config = dict(
    activation='geglu',
    extras=['capped logits'],
    init_std_qkv=0.0336,
    beta1=0.9,
    batch_tokens=[16384, 32768, 65536],
    train_tokens=159000000,
    steps=4987,
)
Each number is 128 + 32 x the weight over its row's rms, rounded and kept within 0 to 255. Layers, rows and columns count from 0. The size above them is the row's rms in percent of the matrix's.

# layer 7 attention query, 192x192, rms 0.0995, rows 151-171, columns 64-127
size [ 95  91  86  98  99  98  99  85  92  87  97 128  88  91  92 104  88  94  82  91  87]
[[140  55 150 161 192 172  35 160 165 180 125 102 140 127 150 130 105 185 105 156 128 128 175 144 107 110 146 168  86 111  97 152 160 164 164 121 134 145 167  84 107 113 172 184 132 110 121  79 118  97 128 134 135 109 161 160 142 124  80 131 136  94 145 159]
 [137 205 125 117 133 145 181 117 120 106  98 104 142 162 117  76 117  89 163  67 145 111 152 110  92 116 124  94 114 128 146 134 149 129 128 110 142 141 105 122 138 116 109 179  68 155 100 140 147 198 142 109 116 109 170 156 113  59  94 144 100 141 102 153]
 [ 81  92 154 112  42 131 134 110 100  79 149 154 136 122 116 114 103  77  95 175  92 101 163  93 153 155 115  98 143 124 176 128 103  96 137 129 115  91 110 187 166 120  76 101 104 124 145 152 109 177 155 167  76  87 127  91 125 137 146 113 102 159 113 134]
 [ 95 158 129  83 167 172 183 152 122 153 180 104 158 119  95 141  74 121 145 118 166 106 104 150 114  94 144 107 140 179 200 173  98 130  99  92 143 123 133  77 121 156 162  66  91 110 112 120 140 163  89 125 144 130 165 134 114  90 118 130 144 185 127  97]
 [168 122  83 119 122  94 156 132  91 172 163 152 151 132 153 158 143 149  83  67 125  78 128  99 117 170  98 147 139 120 160 137 103 105 168 156 106 174 132 142 112 145 110  99 178 109 132 122 132 101  91 112 124 179 135 124 104 155 128 195 127 133 116  82]
 [110  76 181 130 128 113 102 107 143  69 144 210 157  89 108  81  70 142 148 185 124  87 178 147 168  93 165 105 156 104 160 113  90  51 120 181 140 143 143 151 171 102 125  90 122 103 143 152 122 106 145 152 113 124 108 133 106 137 154 107 155 133 159 102]
 [147  91 211  95 115 104 180 153  88  85 154 106 157  86 161  70  92  97 130  73 137  69 100  91 104 156 171 146 119  75 193 102  86 157 201 143 118  61 140 152  90 128 118 125 118 146  84  91  85 159 135  94  83  86 163 142  89 116 131 168 104 160 130 142]
 [159 178 138 172  55  62 169 124  91 131 147 152 134 140  71 137 127 110 105 103 170  87 130 151 136 152 142 111 143 134 191 126 107 101  97 138 142 129  89 153 154 133 117  93 117 108 150 185 132 153 140 103  78  89  81 109 106 143 119 151 127 154 164  90]
 [162 166 115 163 134 214 174 143  98 110 173 108 154 169 119  88 100 135 159 126 191 137 126  85  93 157  85  80 136 173 129 118  96 151  96  82 133 149 115  80 102 120 163 119 136 135 122 190 168  82 142 146 114 160 160 166 124 130 105 120 139 181 152 104]
 [190 115 164 168 103 120  81 127 160 139 149  86 101 183 163  89  92  99 126 110 118 106 167 173  94 158 159 232 199  98 142 164 152  86 178 103  64 107 140 121 167 107 107  98 117 141  71 172  75 121 109  36 133 191 140 135 137 154 129  85  90 106 127 107]
 [134 123 155 178 102 141 100 128 168 162 131 109 156 159 169  85 113 173 155 170 148  81 105 132 153 118 214 133 109  89 132 118 109 152 151 145 127 144 186  97 156  83 116  67  96 129 171 199 110 113 111 188 126 114  96 126  87  85 162 116 127 138 126 117]
 [113  69  73 101 134 120 151 148 107  71 119 161 100 120 127 128  85 108 134 118 117 150 122  83  93 141  56 154  76 175 147  75  57 161 184 124 117 143  73 124  96 141 112 150 199 108  99  57 170 120 158 149 140 140 139 137 172 135 126 152 171 158 107 151]
 [106 114 146 115  84 133 134 181 143 119 162  97  78 122 145  73 159 131  75 104  78 125 158 214 164 104 127 151 140 125  98 165 117 137 126 127 188 160 156 113 107  92 106  98 116 112 115  86 130 137  99 138 138 130 109 103 128 133 136 153  89 117 179 152]
 [ 96 131 159 115 171 137  40 147 115 131 152 113 119 181 183 104 132  87  98 169 181 152  68 136 165  96 187  74  92  36 148  76 162 132  97 132 148  99  95 115 141  99  50 147 155 117 138 127 153  68 177 126 121 110 123 134 142 156  96 137 138 127 161 114]
 [126 171 124 144  86 152 152 101  97 150  80  89 162  93  88 136 150 129 102  96 151  79 140 161 139 158 108  81 126 112 144 128 175 139 105 161  98 130 123 149 141 122  86  72 113 122 140 146  50 134 116 148 159 103  86 113  78  80 147 170 120 111 212 146]
 [151  84 131 122 135  80 142 141  86  74 146 115 109 102 129 178 180 132  88 165 105  92  77  96 161 113  95 151 142 101  79 110  78  92 193 150 173  86 117 100  98 117  84 140 171 141  86  96 219  87  95  85 138 156 149 100 190 156 129 131 178 129  92 153]
 [157 103  77 118 122 121  88  84 176 138 165  70 132  83 122 138 147  81 152 101 105 101 186 108 139 197 169  68 132 109 185 167 127 107  88  70  59 130 116 124 182 148 106 103 102 116 136 200  87 100 110 210 190 103 127  89 117  92  80  40  95 110 115  76]
 [103  93 135 124 111 130 169 149 149 105 145 101  95 159 164  82 127 178  65 129  60 165 158 248 111 132 123 112 117 154 103 164 153 129 165 118 175 168 134 167  94 129 113 115 132 127 130 104 122 112 134 201 156 190 132 135 123 149 173 147 140 132 168 156]
 [ 85 127 160 157 166 183 105  97 165 114 143 125  87 101 133 109 181 121  89 151 104 141 163 215 114 178 123 131 160 115 134 159 167  95  66  72 136 177 120 183 173 147 165  96 108 100 115 126 105 120  91 146 172 168 113 139  82  81 107 120  89  88 118 101]
 [111 107 183  83 161  84 123 165 102  75 159 134 102 128 143 127 185 139 105 111  98  93  67 214 142  86 121 120 121 125  59 127 147 121 155 143 165  95 138 128 141 118  92  65  83 115 108 119 170 134 100 166 151 146 147  92 130 112 186 164 134 137 125 110]
 [182  88  93 130 132  84 107 107 105 106 158 143 165  84 152 149 132 153 162 108 113 151  70  71 145 103 160 116 122 154 145 152 110 163 175 113 102  49 153 102  93 139  83 133 103 115 138 166 172 138 152 177  79  84 143 122 186 131 166  93 156 196 120 131]]
# layer 7 attention key, 192x192, rms 0.0998, rows 151-170, columns 64-127
size [ 92  87  81  97  92  93  93  84  91  94  96 112  84  83  86  98  93  93  75  89]
[[119 143 107 107 110 140 109 147 166 188 195 126  72 123 172 107 164  99 107 159  56 132 108 203 115 123 121 173 141 122 131 164 142 129 186 144 114 190 178 140 126 139 110 169 146 116 170 106  60 107 165 138 110 123 174 147 158 201 157 115 188 132 127 180]
 [ 98 161 113 145 140 131 127 146 109  92  29 101 209 126 170 163 120 115 195  71 139 142 113 101  89 136  95 188 137 110  77 117 111 100 160 102 169  86 136 127  87 100 128  90 144 152 185  97 147 109 195  91 202 169  98 121  78 108  87 123 130 134 123 125]
 [133 161 153 120 135 115 125  90  84  68 116 147  85  89 105 103  83 138 149 113 142 171 111 121  76  96 103  92  26 135 114  98 116 135 139 100 137  74  26  97 139  90 147  63  78 120 104 120 121 138 141 167 155 145 100 151 138 106 150 115  99 141  83  45]
 [165 141 112  88 135 128 110 138 124 156 107 141 161 196 107 120  49 150 105 155 165  78 141 118 169 115  93 138  80 151  72 154 162 116 181 134 115  91 101 119 121 128 157  76  95 129 152 120  51 133 170 123 123 135 157 125 101 187  72 151 116 136  99  98]
 [125 148 156 105 170 138 144  94 151 159  82  65 127 129 138 131  90  86 105 168 134 130 156 127 134 105 133 112 164  61 117 149 132 135 115 170 150  74 115 140 144  90 174 147 166 138 115 149 160  91  63 106 121 137 102  88 131 119 130 189  75  52 102 176]
 [ 63 131 152 117  74  91  94  88 136  72 149 219  58  98  90 135 133 150 129 157 145 137 151 102 147 137 124  73  89  95 171 152 161 149  70 114 110  68  79  97 145 159 133 123 130 136 160 163 223 142  97 135  95 118 129  95 147 102  87 114 120 163 125  91]
 [ 99 151 126 105 139 129 154 105 115  70  67  50 115 185 185 138  89 162 123 103 114 163 152  82 110  96 116 179  71 113 115  89 132 120 166 146 150  81 102 111 126 145 127 139  92 128 163 181 127 126 146  92 127 152 108 114 142 146 117 133 136 145  90  94]
 [154 158 136 109 134  97 145  83 100  57  73 160 109  81  90 170 128 117 157  68 180 155 147 101 158 125 121  98 104 132 167 103 126 108 122  74 143 116  58 131 105 120 167  85 118 157 121 162 159 111 111 116 159  99 110 119  89  77  95 143  88 120 108  77]
 [183 182 102 126 127 139 104 108 154 156 133 137 137 145 121 141  94  98 178 125 177 100  40 187 136 106  91 229 112 157 122 182 105 113 150 121 158 130  97 142 138 176  87 112  76 123 144 119  62 108 148 108 149 157 162 150 112 145 131 105 118 120  96 153]
 [ 98 101 121 184  81 154  85 126 141 170 109  83 120 116 147  83 166 102  79 186 114  78 126 136  88 140 123 118 167 176 167 164 139 120 101 124  92 117 157 172 119 153 139  77 112 124 111 135 124 163 125 123 130 179 185 120 116  80 138  97 160 195 132 175]
 [108 115 198 178  83 148  99 126 187 156  70 145 124 130 142 139 151  61 126 101 157 118 181 142 151  87 182  86  97  66  69 140 139  92 144  95  87 144 184 160 149  71 131 110 123 146 121 123  86 161 130 141 178 138  89 137 115 136 145 114 152  85 181  68]
 [ 98 125 139  99 182 118 173 203  69 115 201 115 152 106 130 129 119 102 120 131 120 115  93  86 111  91 141 188 173 140 175 110 111 183 144 147 161 111 131 117 111 128 113  87 125 133 104 147 129 111 112  88  50 133 137  85 194  90  82  99 109 155  92 183]
 [122 158 114 184 135  98 136 117 135 165 121 155 129 159 136  91  94  93  98 111 166 135 154 119  85 124 126 153 114  98 154 131 115 149  59 133 149 163 166 115 178  83 142 158 151 181  96 155  99  85  96  99 138 170 134 150 103 149 101 182  68 118 156 189]
 [ 91  85  55 132 104 134 114  94 137  92 184 133  80 154 129 132 192  56 137 133 138 180 145  94 133 117 138  62 132  72  91 137 141  94 153 108 196 105  92 130 143 147 119  87 177 120 111 140 200  69 130 104 136  89  94 113 169 164 121 105 149  35  72  73]
 [121 131 151 172  57 138  79  82 121 144  61 140 112 139 125 137 139 115 120  42 125 137 142 130 123 106 110  98  76  89  99 113 142 175  82 109  74 135 130 176 140  55  80  98  78 144 155 122 131 120 126 159 203 113 126  44  99 152 139 150  61 157 159 113]
 [155 122 201 140 100 175 106 163 158 140  88 178  49 106 126 176 168  98 104 118 107 131 168 149 124  97 174  38 106 106 108 125 131  94  79 106 113 119  94 149 129 118 106 159  93  81  96  97  97 174 143 124 200 130 109 144 169 161 160 110 105  99 102 114]
 [145 170 143 107 135 146 147 121 122  88 195 120 180  77  97 157  80  42 139 130 150 109 148 137 125  63 170 142 153 130 163 152 101 147 154 187 165 144 156 128 121 110  94  48  92 142 136 135  90 130 122 111  92 108  98 160 120  85 107 125 102 127  98 110]
 [ 81 168 159 189 113 118 147 109 113 133  85 178 140 162 112 101 135 103 152 121 135 137 147 143 136 150 182 102 134 136 167 180 142 183  77 128 111 197 139 154 142  99 189  98 119 184  90 158 126 106  93 133 143 131 185 121 143 170  96 156  67 111 145 163]
 [ 93 122 116 125 115 159 143 126  98 117 190 192 146 125  81 139 140  92  67 106 200 100 154 138 134 118 131  93 186 132 146 139  92 140 153 187 123 156 119 170 135  94 125  80 122 158 101  75 122 102  73 161 173  48 175  87 136 153 127 138  62 125 121 106]
 [151 124 108 195 131 100 109 119 154 121 143 165 125 178 190 102 156  68 143 147 114 130 151 110  96 177 157 134 143 138 149 143 115 161  82 115 165 130 143 132 214  93  68 131 116 133 105 200 127 144 106 147 130 149 120 174 103 140 129 193  35  90 161 143]]
# layer 7 attention value, 192x192, rms 0.084, rows 128-159, columns 64-127
size [125 106 122 116 108 118 107 111 118 119 118 109 110 111 121 124 107 115 117 114 135 115 128 112 125 127 127 110 118 130 136 124]
[[122 163  61 151 127 208 201 108 128 128 116 142 128 110 157 149 131 101 111 138 128  87 156  95 137  96 128 116  66 164  49 150 167 146 125 107 129 144 130  74 143 107 167 119 119 152 169  69 125 154 197 184 149 176 138 155 142 109  76 109 129 133 100 114]
 [105 121 144  95 123 154  87 148  94  82 108 120 113 133 111 191 103  75 152 121 133 124 185  83 136 139  82 162 188 149 191 131 132 152 143 144  77 184 117 169  89 151 120  71 148 111 124 160 130  69  98 145 154 116 143 150 118  77 138  64 145 114  90 108]
 [171 123  87 165 132 118 157 182  84 103 127 102 131 112  90 212 136 123 123  94  84 221 188 142 139 128 180 130 132 142 144  69 132 111 181  75 127 154 134  84 124 130 136 121 182 137 159 158 117 125 159  49 126 136 137  96 129 158 139 142 138 120 150 130]
 [174  95 145 128 146 116 197 141 145 155 193 136 134 132 119 119 110 133  66 106 113  96 141 121 113 148 182 161  80  98 128  43  95 117 107 142 172 134 116 127  80 128 105 136 177 154 144 114 138  95 181  79 171 149 149 131 116 143  74  65 115 114 183 132]
 [131 167 116 116  72 153 148 103  12  57  59 119 106 121 128 200 127 100 103  84 132 181 159  69 123  98  56 127 171 134 131 111 125 120 173  86 127 175 145 162 110 169 136 114 160 125 164 125 119  97 166  75 138 112 196  56 140  80 125 152 143 108  59 110]
 [177 108 113 127 160 163 132 144 141 158  70 159 137 128 131 140 135 130 219 150 124 170 153 163  62  76  98 127  94 131  91 164 126 166 180 109 146  83 127 143 145  66 140  82 131 136 177 108  49 127 165 115 110 103 132 107 120 146 170 124 123 119 137 106]
 [159 103 156 140 159 140  87 191 149 176 128 105 133 141 118 166 152  93 114 135 106 127 140  70 116 109  88  84 174 104 142 173  95 141 189 115 116 166 131  79  54 174 227 114 109 158 141 129  89 147  76 131  79 178 121 124  91 117 139 132 124 106 131 153]
 [138 173 145 118 115 168 126  94 135 115 142 104 148 138 125 110 103 160 141 100 139  39  71 141 110 103 107 137 193 163 182 152 107 139  67 203  93 129 118 180 169 135 106 117 138 132  71  81 183  93  80 120  47 137  76 147 153 127 195  75 152 113  86 135]
 [110 124 159 135 118  74  88 106 189 168 139 186 112 139  96  67 101 173 137 151 167  65  97 186 146 176 152 117  95  92 143 122 135  91  99 183 177  77 124 178 156 112  91 158 129 115 118 129 160 121  78  97 147  97 119 122 131 158 106 116  90 175 123 157]
 [199  83 133 156 170 132 175 137 135 117 154  98 139 120 126  98 156 142  85 129 130 154 181  80 124 157 153 104 103 120 138  33 167  99 153 121 140 119 118  92  88 114 145 134 126 139 152 139 143 150 149 114 146 157 124 171 143  98  96 179 158 148 173  60]
 [133 146 129 130 166 129 126  74 179 171 123 132 133 194 135  99 120 175 119 151 198 110  84 140 130  59  78  93  98 124 166 144 135 124 177 189 152  56 111 147 198 153 127 102  89 124 151 123 132 148 127 117  54 134 129  78 114  96 167 144  94 112  90 128]
 [122  83 139  94  67 132 118 121  82  98  92 163 109 147  59 208  71 110 164 119 137 113 188 197 100  59  78 149 166 124 130 151 135 130 136 182 116 184 141 163  71 154 138  57  88 137  49 107  60 156 159 149 115 109 156 143 118  73 130  53  99 132 104  88]
 [111  91 135  87 200 134 124  90 135 118 113 133 113 152 117 103 113 202 182 129 140 110 183 127 154 213 129 133 175 122 141  80 166 110 141 173 124 101 120 214 162  81  88  89 124 107 107 159 145  81 166 112 189  46 136 172 174  95 155 121 110 119 136  89]
 [163 155  83 132 201 120 105 155 173 166 124 103 125 166 190  97 163 190 164 158 131 134  81  99 126 163 109  58 109 137  67 132 122 113 149 157 186 101 139 117 190 116 121 105 133 128 158 142 132 114 110 135 137 125 101 119 110 170 159 187  73  81 105 147]
 [ 89  80 126 124 134 109 139  85 136 131 162 148 138 150 119 127  92 124  89 130 142 140 164  65 142 119  98  82 121  94 144 137 124 125 153 154 149 121 124 158  88 176 128  90 113 140 149  65 108 132 151 156 167 113 190 102 106  95  53 149  89 121 115  93]
 [ 72  41 175 143 179 117 149 107 151 130 147 127 113 115 104 125 119  86  95 121 115  69 114  92 109  83 138 104 145 111 178 129 126 153 160 189 141 139 125 161  68 185 120  82  71 127 127 104 144 107  98 163 137 156 203 132 113 111  68  99 155 135 119 102]
 [ 89 149 129  96 111 131 122  53 179 184 146 158 146 160 114 111 128 152 141 157 196  42  92 127 156 127 101 175 115 111 128 163 131 147  97 163 147  92 103 167 185 100 102 162 128 102  89 109 161 149 134 168 119  98 154 153 131 146 118 188 142 114 113 151]
 [102 126  73 129 138 171 159  60 146 155 112 104 143 125 113 106 135 116 156 147 194 182 118  75 119 151 105  76  66 135 108 141 163 102 125 142 143 103 107 104 182 115  90 157 128 105 147  90 123 141 149 151 123  66 124  98 135 109 159 229 130  99  81 130]
 [139 108 118 152 153 126  80 171 139 167 123 101 136  98 100 199 139 101 142 134 117  92 149 143 154 161 150 166 180 117 123 173 151 166 152 131 101 203 131  67  70  93 131 193 115 108  73 171 145 101 132 133 129  96 123 168 143 146 126 139 138 138 139 186]
 [134 165 147 165  86 129 150 169  66  66 159 158 116  64 120 175 140  90  79 105  81 103 131 128 119  98  93 117 134 165 113 131  66 134 161 140 107 198 124 115  83 154 155 178 154 144 144 100 129 117 177 138 166 200 203 119 102 143  54 102 149 141  82 116]
 [124 133  90 109  96 177 159 118  64 128  79 156 116 111  78 203 118 113 131 141 105 203 201 153  82  55  65 108 108 168  55 154 152 144 143 122 113 163 137 150  96 110 188  98 135 148 124  84  85 159 205 124 169 119 171 109 129  91  96  76 142 135  87  82]
 [128 126 193 109 127  95  97 180 105 111 135 141 149  98 156 185 149  86 100  72  76 103 157 149 164 109 191 158 168  80 161  93 122 145  92 110  62 147 137  92 132 134 142 117 152 138 130 135 103 158  85  78 129 153 122  97 123 138  64 142 144 138 179 133]
 [127  75 218  93 132 148 129 131 146 191 142 134 141 105  73  94  98 111 133 133 152  63 114 138  63  58  74 127 156 104 144 169 121 172 136 205  99  93 121 163  80 192 149 108  93 129 113  82 127 155 130 204  86 118 153 159  97  91 112 117 148 136 118 112]
 [156 139 176 110 116 133 199 132 106  70 140 186 130  95 158 127 141 122 114 137 115  99 162 128 136 160 176 152  66 134 107  75 105  97 112  84 143 127 114 117 104 114 151 152 159 158 141  95 145 108 165  67 177 176 136 119 119 151  52 106 134 118 170 128]
 [149 101 149 130  78  97 165 123 146 125 146 164 143 109  91  97 125 149  95 124 147 128 116 171 132 131 194 169  47  88 123  99 139 109  98  98 159  96 118 108 150 122  98 187 140 117 116  92 142 150 116  55 130 122  97 118 138 173  96 120 107 138 181 140]
 [131 135 138 128 148 148 167 176 110 160  92 136 128  89 137 126 128  75 164 120  60 198 137 158  88 123  94 117 140 144  61 149 126 133  89 127 128 130 130 153 106 116 152 119 123 131 152 129  94 139 121 158 156 156 135 155 118 141 166  70 157 155 159 128]
 [138  90 113 128  78 129 136 140  88 160 116 129 125  89  46 179 144 120  79 108 108 157 154 150 127  56  89 130 113  94  90 165 132 161 161 174 132 178 140 130  53 111 188 156 140 149  97  73 113 158 124  91 110 116 161 129 134 117 135 114 130 140 125 176]
 [149 127 135 156 124  94 181  78 194 156 173 155 138 156 122  74 100 139  93 151 158 115 121 137 106 123 114  88  66 112 135 119 134  95 110 156 164  53 131 105 173 139 116 134 156 143 166 100 142 141 155  97 100 166  77 110 104 105 137 174  78 152 146 102]
 [158 105 127 137 188 121 121 154 146 161 151  63 119 164 148 111 118 118  92  93 138 136 123 131 102  94  98  82 139 159 179  80 155 120 134 133 122  80 118 131 124 176 113  78 128 145 174 159 125  91 169 168 119 155 181 104 121 105 130 118 128 144 159  63]
 [137  99 139 162 173  64 106 196 109  92 133  94 128 106 136 139 141 104 135  98 109 147 134 133 167 168 213 183 161 120 181  92 111 124 124  57 114 194 142 113 102 120 101 152 131 115 131 199 107 103 103 117 197 154  87 160 143 152 144  92 125 141 183 160]
 [ 74 134 163 135 152  67  83 133 169 131 147 106 137 161 161  90 132 156 113 121 143  76  49 115 181 186 167 143 126 114 144 102 105 120 168 108 177 134 114 124 177 143  62 140 105 115 104 128 184 120  57 104 131 132 148 107 100 182 100 147 119 130 108 192]
 [150 131 145 182 118 120 161 197 112 109 119 170 131  94  78 133 156  46 112 138 125 186 175 162 101 107 138  90  90 135 101 100 175 138 165 109 147 134 131 114  88 121 159 141 129 119 140 128  81 191 194  93 146 123 124 145 135 100  58 130 115 148 147 121]]
# layer 7 attention output (transposed), 192x192, rms 0.0807, rows 128-159, columns 64-127
size [125 111 119 118 110 114 113 109 125 117 121 115 112 113 115 119 110 120 117 117 131 115 122 114 127 116 126 117 112 126 132 118]
[[158 128 125 115 160 147 169 125 151 124 140 159  65 156 133 121 148 165 127 165 102 169 158 124  55 137 122 134 150 136 178 150 166  78 116  83  83 170 104 152  93 134 159 182 153 157 127 165 151  76 161 129 130 150 174 141 105  57 117 158  84 151 134 170]
 [109 115 104 109 178 114 183  92 105 143 102  89 124 187 190 101 137 142 158 115  80  99 156 112 109 114  99 124 111 192 140 169  95 136 114 146 169  88  84 124  97 118 145 124 169  34  93 140 137 146 104 130 143 127  94 136  85 152 151 141 170 113 101  92]
 [174 138 116 112 143 101 166  74 151 131 136 152 121 128 111 159 150 162 165 102  56 145 108 150 118 108 116 153  92 141 170 100 109 117 156 136 143 116 124 198 122  72 167 106 104  47 125  66 149 138 105  65 126 110 124  99 157 137 165 149 184 124 133 134]
 [142 143 134  87 183 148 114 101 151 105 125  96  41 155  73  97 165 191 111 127 122 107 121 128  69 117 127 140  92 107 156 153 171 129 118 138  92 157 102 177  77 154 116 138 121 166 125 130 109  82 100 118  98 117 168  98 100 126 144 159 122 107 144  99]
 [130 109 109 127 162  92 185  94 165 194 125 160 127 159 164 113 148 160 146 108  15 126 115 129 103  72 113 135 109 145 139 162 118 130 128 148 153 123 193 162 114  96 196 121 158 100  78 134 142 149 124 142 166 109 104 153 111 102 166 152 156 112  91  91]
 [146 133 121 124 163 133 156 116  60  99 161 150 141  98  95 204 138 105 108  88 179 151 124 120 117 178 119 176 158  88 152 169  91 149 110 143  92  96 177 119 112 101 155 134 105 121 157  91 147 102 155 107 167 187  91 137 169 126 114 102 118 111  92  73]
 [131 163 142 101 156 108  73  70 151  95 145 170  83 125 123 104 133 111 170 136 145  68 165  61 115 176 133 154 115 142 157 110 159 133 149 179 145 141  80 158 132 131 154  94 142 161 122  75 137  80 100  96 138 151 117 195 104 127 148 154 154 106 140 136]
 [ 15 116 185 151 136 177  85 139 131 100 101 114 116 139 143 122 100  96 135 168 146 118 122  96 107 126 121 115 106 120 134 168 146 150 152 137 112 150 124  81 117 146  66 156 110 110  96 187 124  91  75 172  91 165 175 155 108 115 139 135 120  94 136  93]
 [128 111 102 122 108 136 112 176  93 127 155  76 196 149  94 125 103 101  37 147 147 111 111 176 172 137 121 100 166  68  77 125 147 158  96 124 124 110 186  75 126 151  62 141 110 173 179 154  80 155 124 180 171  85 113 103 154 166  84 116 115 169  98 130]
 [191 161 119  97 120 141  79 120 136  68 103 122 102 146  77 139 122 194 119 100 110 139 118 130 101 172  89 152 130 124 122 144 152  91 119 134 152 145 120 135 101 175 143  80 143 168 138  53 172 129 172  95  94 129 195 106 160 110 170 127 152 164 120 140]
 [106 129 121 142 131 140 101 157 134 111 123  90 157  84 107 156 139  63  72 112 166 117 127 120 161  97  96 138 126  59 110 107 148 165 162 106 123 124 187  91 132 155  82 153 132 160 122 115  84 128 156 146 185 155 107 185 159 116 112 149  82  97  55  93]
 [127 146 129 125 195 125 146  97 131 151 122  83  86 169 165  81 113 126 122 127  86 106 186 122  65  85 141 178 100 137 151 152  81 204 109 146 133 105 127 161 156 105 129 149 131   3 132 160  97  80 122 156 105 106 107 165  49 148 125 165  93  97 116 139]
 [147 113 106 102 161 118 140 173  64 118  89  77 148 129 137 167 129 115  99  83 112 130 155 120 167 119 123 163 152 101 109 135  44 110 109  50 140  88 233  46 107 139 112 157 168 113 140 113 116 137 161 132 129 110 134  48 130 145 159 120  99 128  59 104]
 [ 64  92 127 138  96 117 104 171 124 118 116 156 146  50 108 149 173  89 151 112 149 125 106  99 207 154 164 125 187 128  90  96 136 107 159 109 112 163 153  88 154 143 162 146 155 227 107  92 142 134 126  96 136 159 113 157 145 130 140  72 116 118 102 117]
 [182 133 126 143 122 105 149 145 103 158  95  80 108 138 147  77 173 154 140 156 124 141 175 104 108  77 131 196 167 129  92 106  99 137 167  69 133 176 124 115 126 137 156 172 176 173 122 118 127 147 147 160 107 117 105 174   5  90 176 138 134 142 124 118]
 [152 167 101 102 190 142 130 102 128 117 119  51 119 162 129  55 134 149 113 143 147 116 161  73  82 134  68 128  98 123  97 155 142 147 125 139 110 151  87 131 119 184 101 154 160 155 145 172 103  96 101 148 186 115 145 142  67 138 144 142 137 145  68 125]
 [127 109 149 127  54 141 149 188  90 139 143  69 165 131 130 157 127  65  59 149 164 158 136 146 164 102 137 118 167  72 120 129 148 140 119  85 102 101 147  69 109 124  73 161 118 144 124 161 107 163 158 192 137 105 156 127 153 109 100 146 112 157 126 128]
 [162 109  60 127  63 143 161 186  96 137 110 132 144  86 127 168 130 107  84 133 108 187 118 129 188 105 129 141 173 122 102 118 152 101 151  76 130 134 193  73 127 108 137 134 154 151 118 106 108 141 180 152 132 112 140 123 179 105 118 132 126 148 110 121]
 [116 137 142  60 137 120 153 123 134 100 156 113 124 145 130 117 119 115 199 136 137  88 164 116 153 124 165 125 104 125 173 128 144 110 126 137 165 118  53 160 145 119 128  98 108  86 123  83 108 108  85  99  72  93 174 123 144 140 124 143 164 149 175 158]
 [104 140 140 130 180 112 153  73 175 162 180 121  81 179 156  41 177 162 165 130  64 120 147 134  53  84 134 107  99 184 152 186 168 117 104 165 109 139  56 193 114 127 183 120 141  90  80 151 169 106  79 141 119 120 146 178  69 127 106 150 164 131 129 133]
 [132 103 140 122 152  95 198 109 110 144 160 136  81 151 145  93 143 134 119 120  49 148 170 172  42  88 139 138 131 119 180 180 116 157 115 155 128 113 129 172 118  64 180 130 107  46 105 148 130 112 125 130 136 110  96 162  81 115 128 167 134 159 114 111]
 [120 159 163 149 125 145 122  90 163 136 140 147 129 140 132 149 117 202 152 136 138 105 120 112  84 157 156 110 101 120 145  44 101 169 127 170 150 134  14 188  96 133  85 128 123  66 104 129 148 149 122 112 137 165 124 135 151  98 150 130 137 135 187 167]
 [148 171 148  95 157 139  91 112 101 101 147  97 104 146 126  77 134 101  98 154 154 103 160  94  74 100  92 124 112  88 119 146 141 188 147 183 103 110  73 142 135 155  86 108 118 139 138 134  95  86 132 169 141 163 130 212  99 130  88 133 103 150 118 119]
 [138 142 116 134 167 155  99  98 180 124 142 145  54 171  98 111 123 200 103 161  82 106  98 125  64 125 113 132 123 145 146 138 139  90  53 119  86 162 112 154  88 144 127 135 116 173 137 144 136  88 117 123 123 126 149  71 108 112 132 147  90 108 137 132]
 [157 130 123 116 135 164  87 119 148 133 135 137 143 142  89 139  66 159 109 176 115 128  72 153 122  85 109 112 107  90 145  91 140 127  80 117  98 162 132 160 122 116  77 124  76 114 189 145  74 104 132 118 115  86 159  56 172 145  94 148  94 124 171 137]
 [135 133 152  96 159 126 175  88  87  97 189 131 122 122 126 125 132 123 118 129 113 149  94 147  95 151 120 128 155 167 129 191 156 117 122 198 112  98  88 137 102  67 197 102  88 130 157 166 158 100  82 120 167 137  94 129 120 154  73 130 140 155 112 126]
 [107 137 160 122 105 102 137  85 123 142 175 129 102 160 126  61 112 121 134 148  66  88 156 133  74  88 171 151 133 108 182 158 143 177 116 178 124 117 115 208 161  58 150 112  93  75 123 118  85 127  74 125 127  89 135 175  91 148 138 162 162 155 167 143]
 [161 131 104 140 131 164  60 169 133  98 105 132 111 107  58 162 120 138  82 131 156 134  98 138 106 119 110 126 111  77  87  75 149 141 134 107  93 150 197 115 122 174  77 129 114 196 164 117 122 116 184 158 119 144 128 130 152 101 126 136  88 117 129 124]
 [154 159 115 112 121 141 118 164 124 113  89  97 106 125  84 178 169 157 131  76 175 163 147 140 111 153  96 140  90 125  83 154 115 134 208 122 127 119  97 129  97 193  97 109 155 138 104 116 169 136 138 114 121 166 123 151 110 114 183 132 146 120  59 119]
 [127 146 121 148 170 111 137 105 126 117 137 144 167 124 126 123 104 173 183 116 172 100  99 127 151 145 135 121 107 165 132 110 107  81 116 120 154 148  64 168 122 121 111  86 111  90 166 100 160 133  99  37 109 135 118  52 133 152 155  63 165 121 178 153]
 [ 87 141 117 167 109 131 100 164 158 172 123 109 185  95 126 111 133 107 145 143 190 117 121 113 189 114 131  82 140 127 109  92 110  75 122  86 122 179  98 100 136 185  82 176 145 173 142 144 123 170  68  91 149  99 138  97 102 163  99  91 106 126 137 140]
 [162 160  98  94 181 125 127 129 156 103 193 125 135 168 126 153 135 171 108 103  98 149 126 161  83  99  97 126 115 114 143 168 149 111 118 164 141 113  84 175 108 147 156  91 116  63 133 132 152 107 152 127 113  97 123 109 106 149 108 158 122 164 119 138]]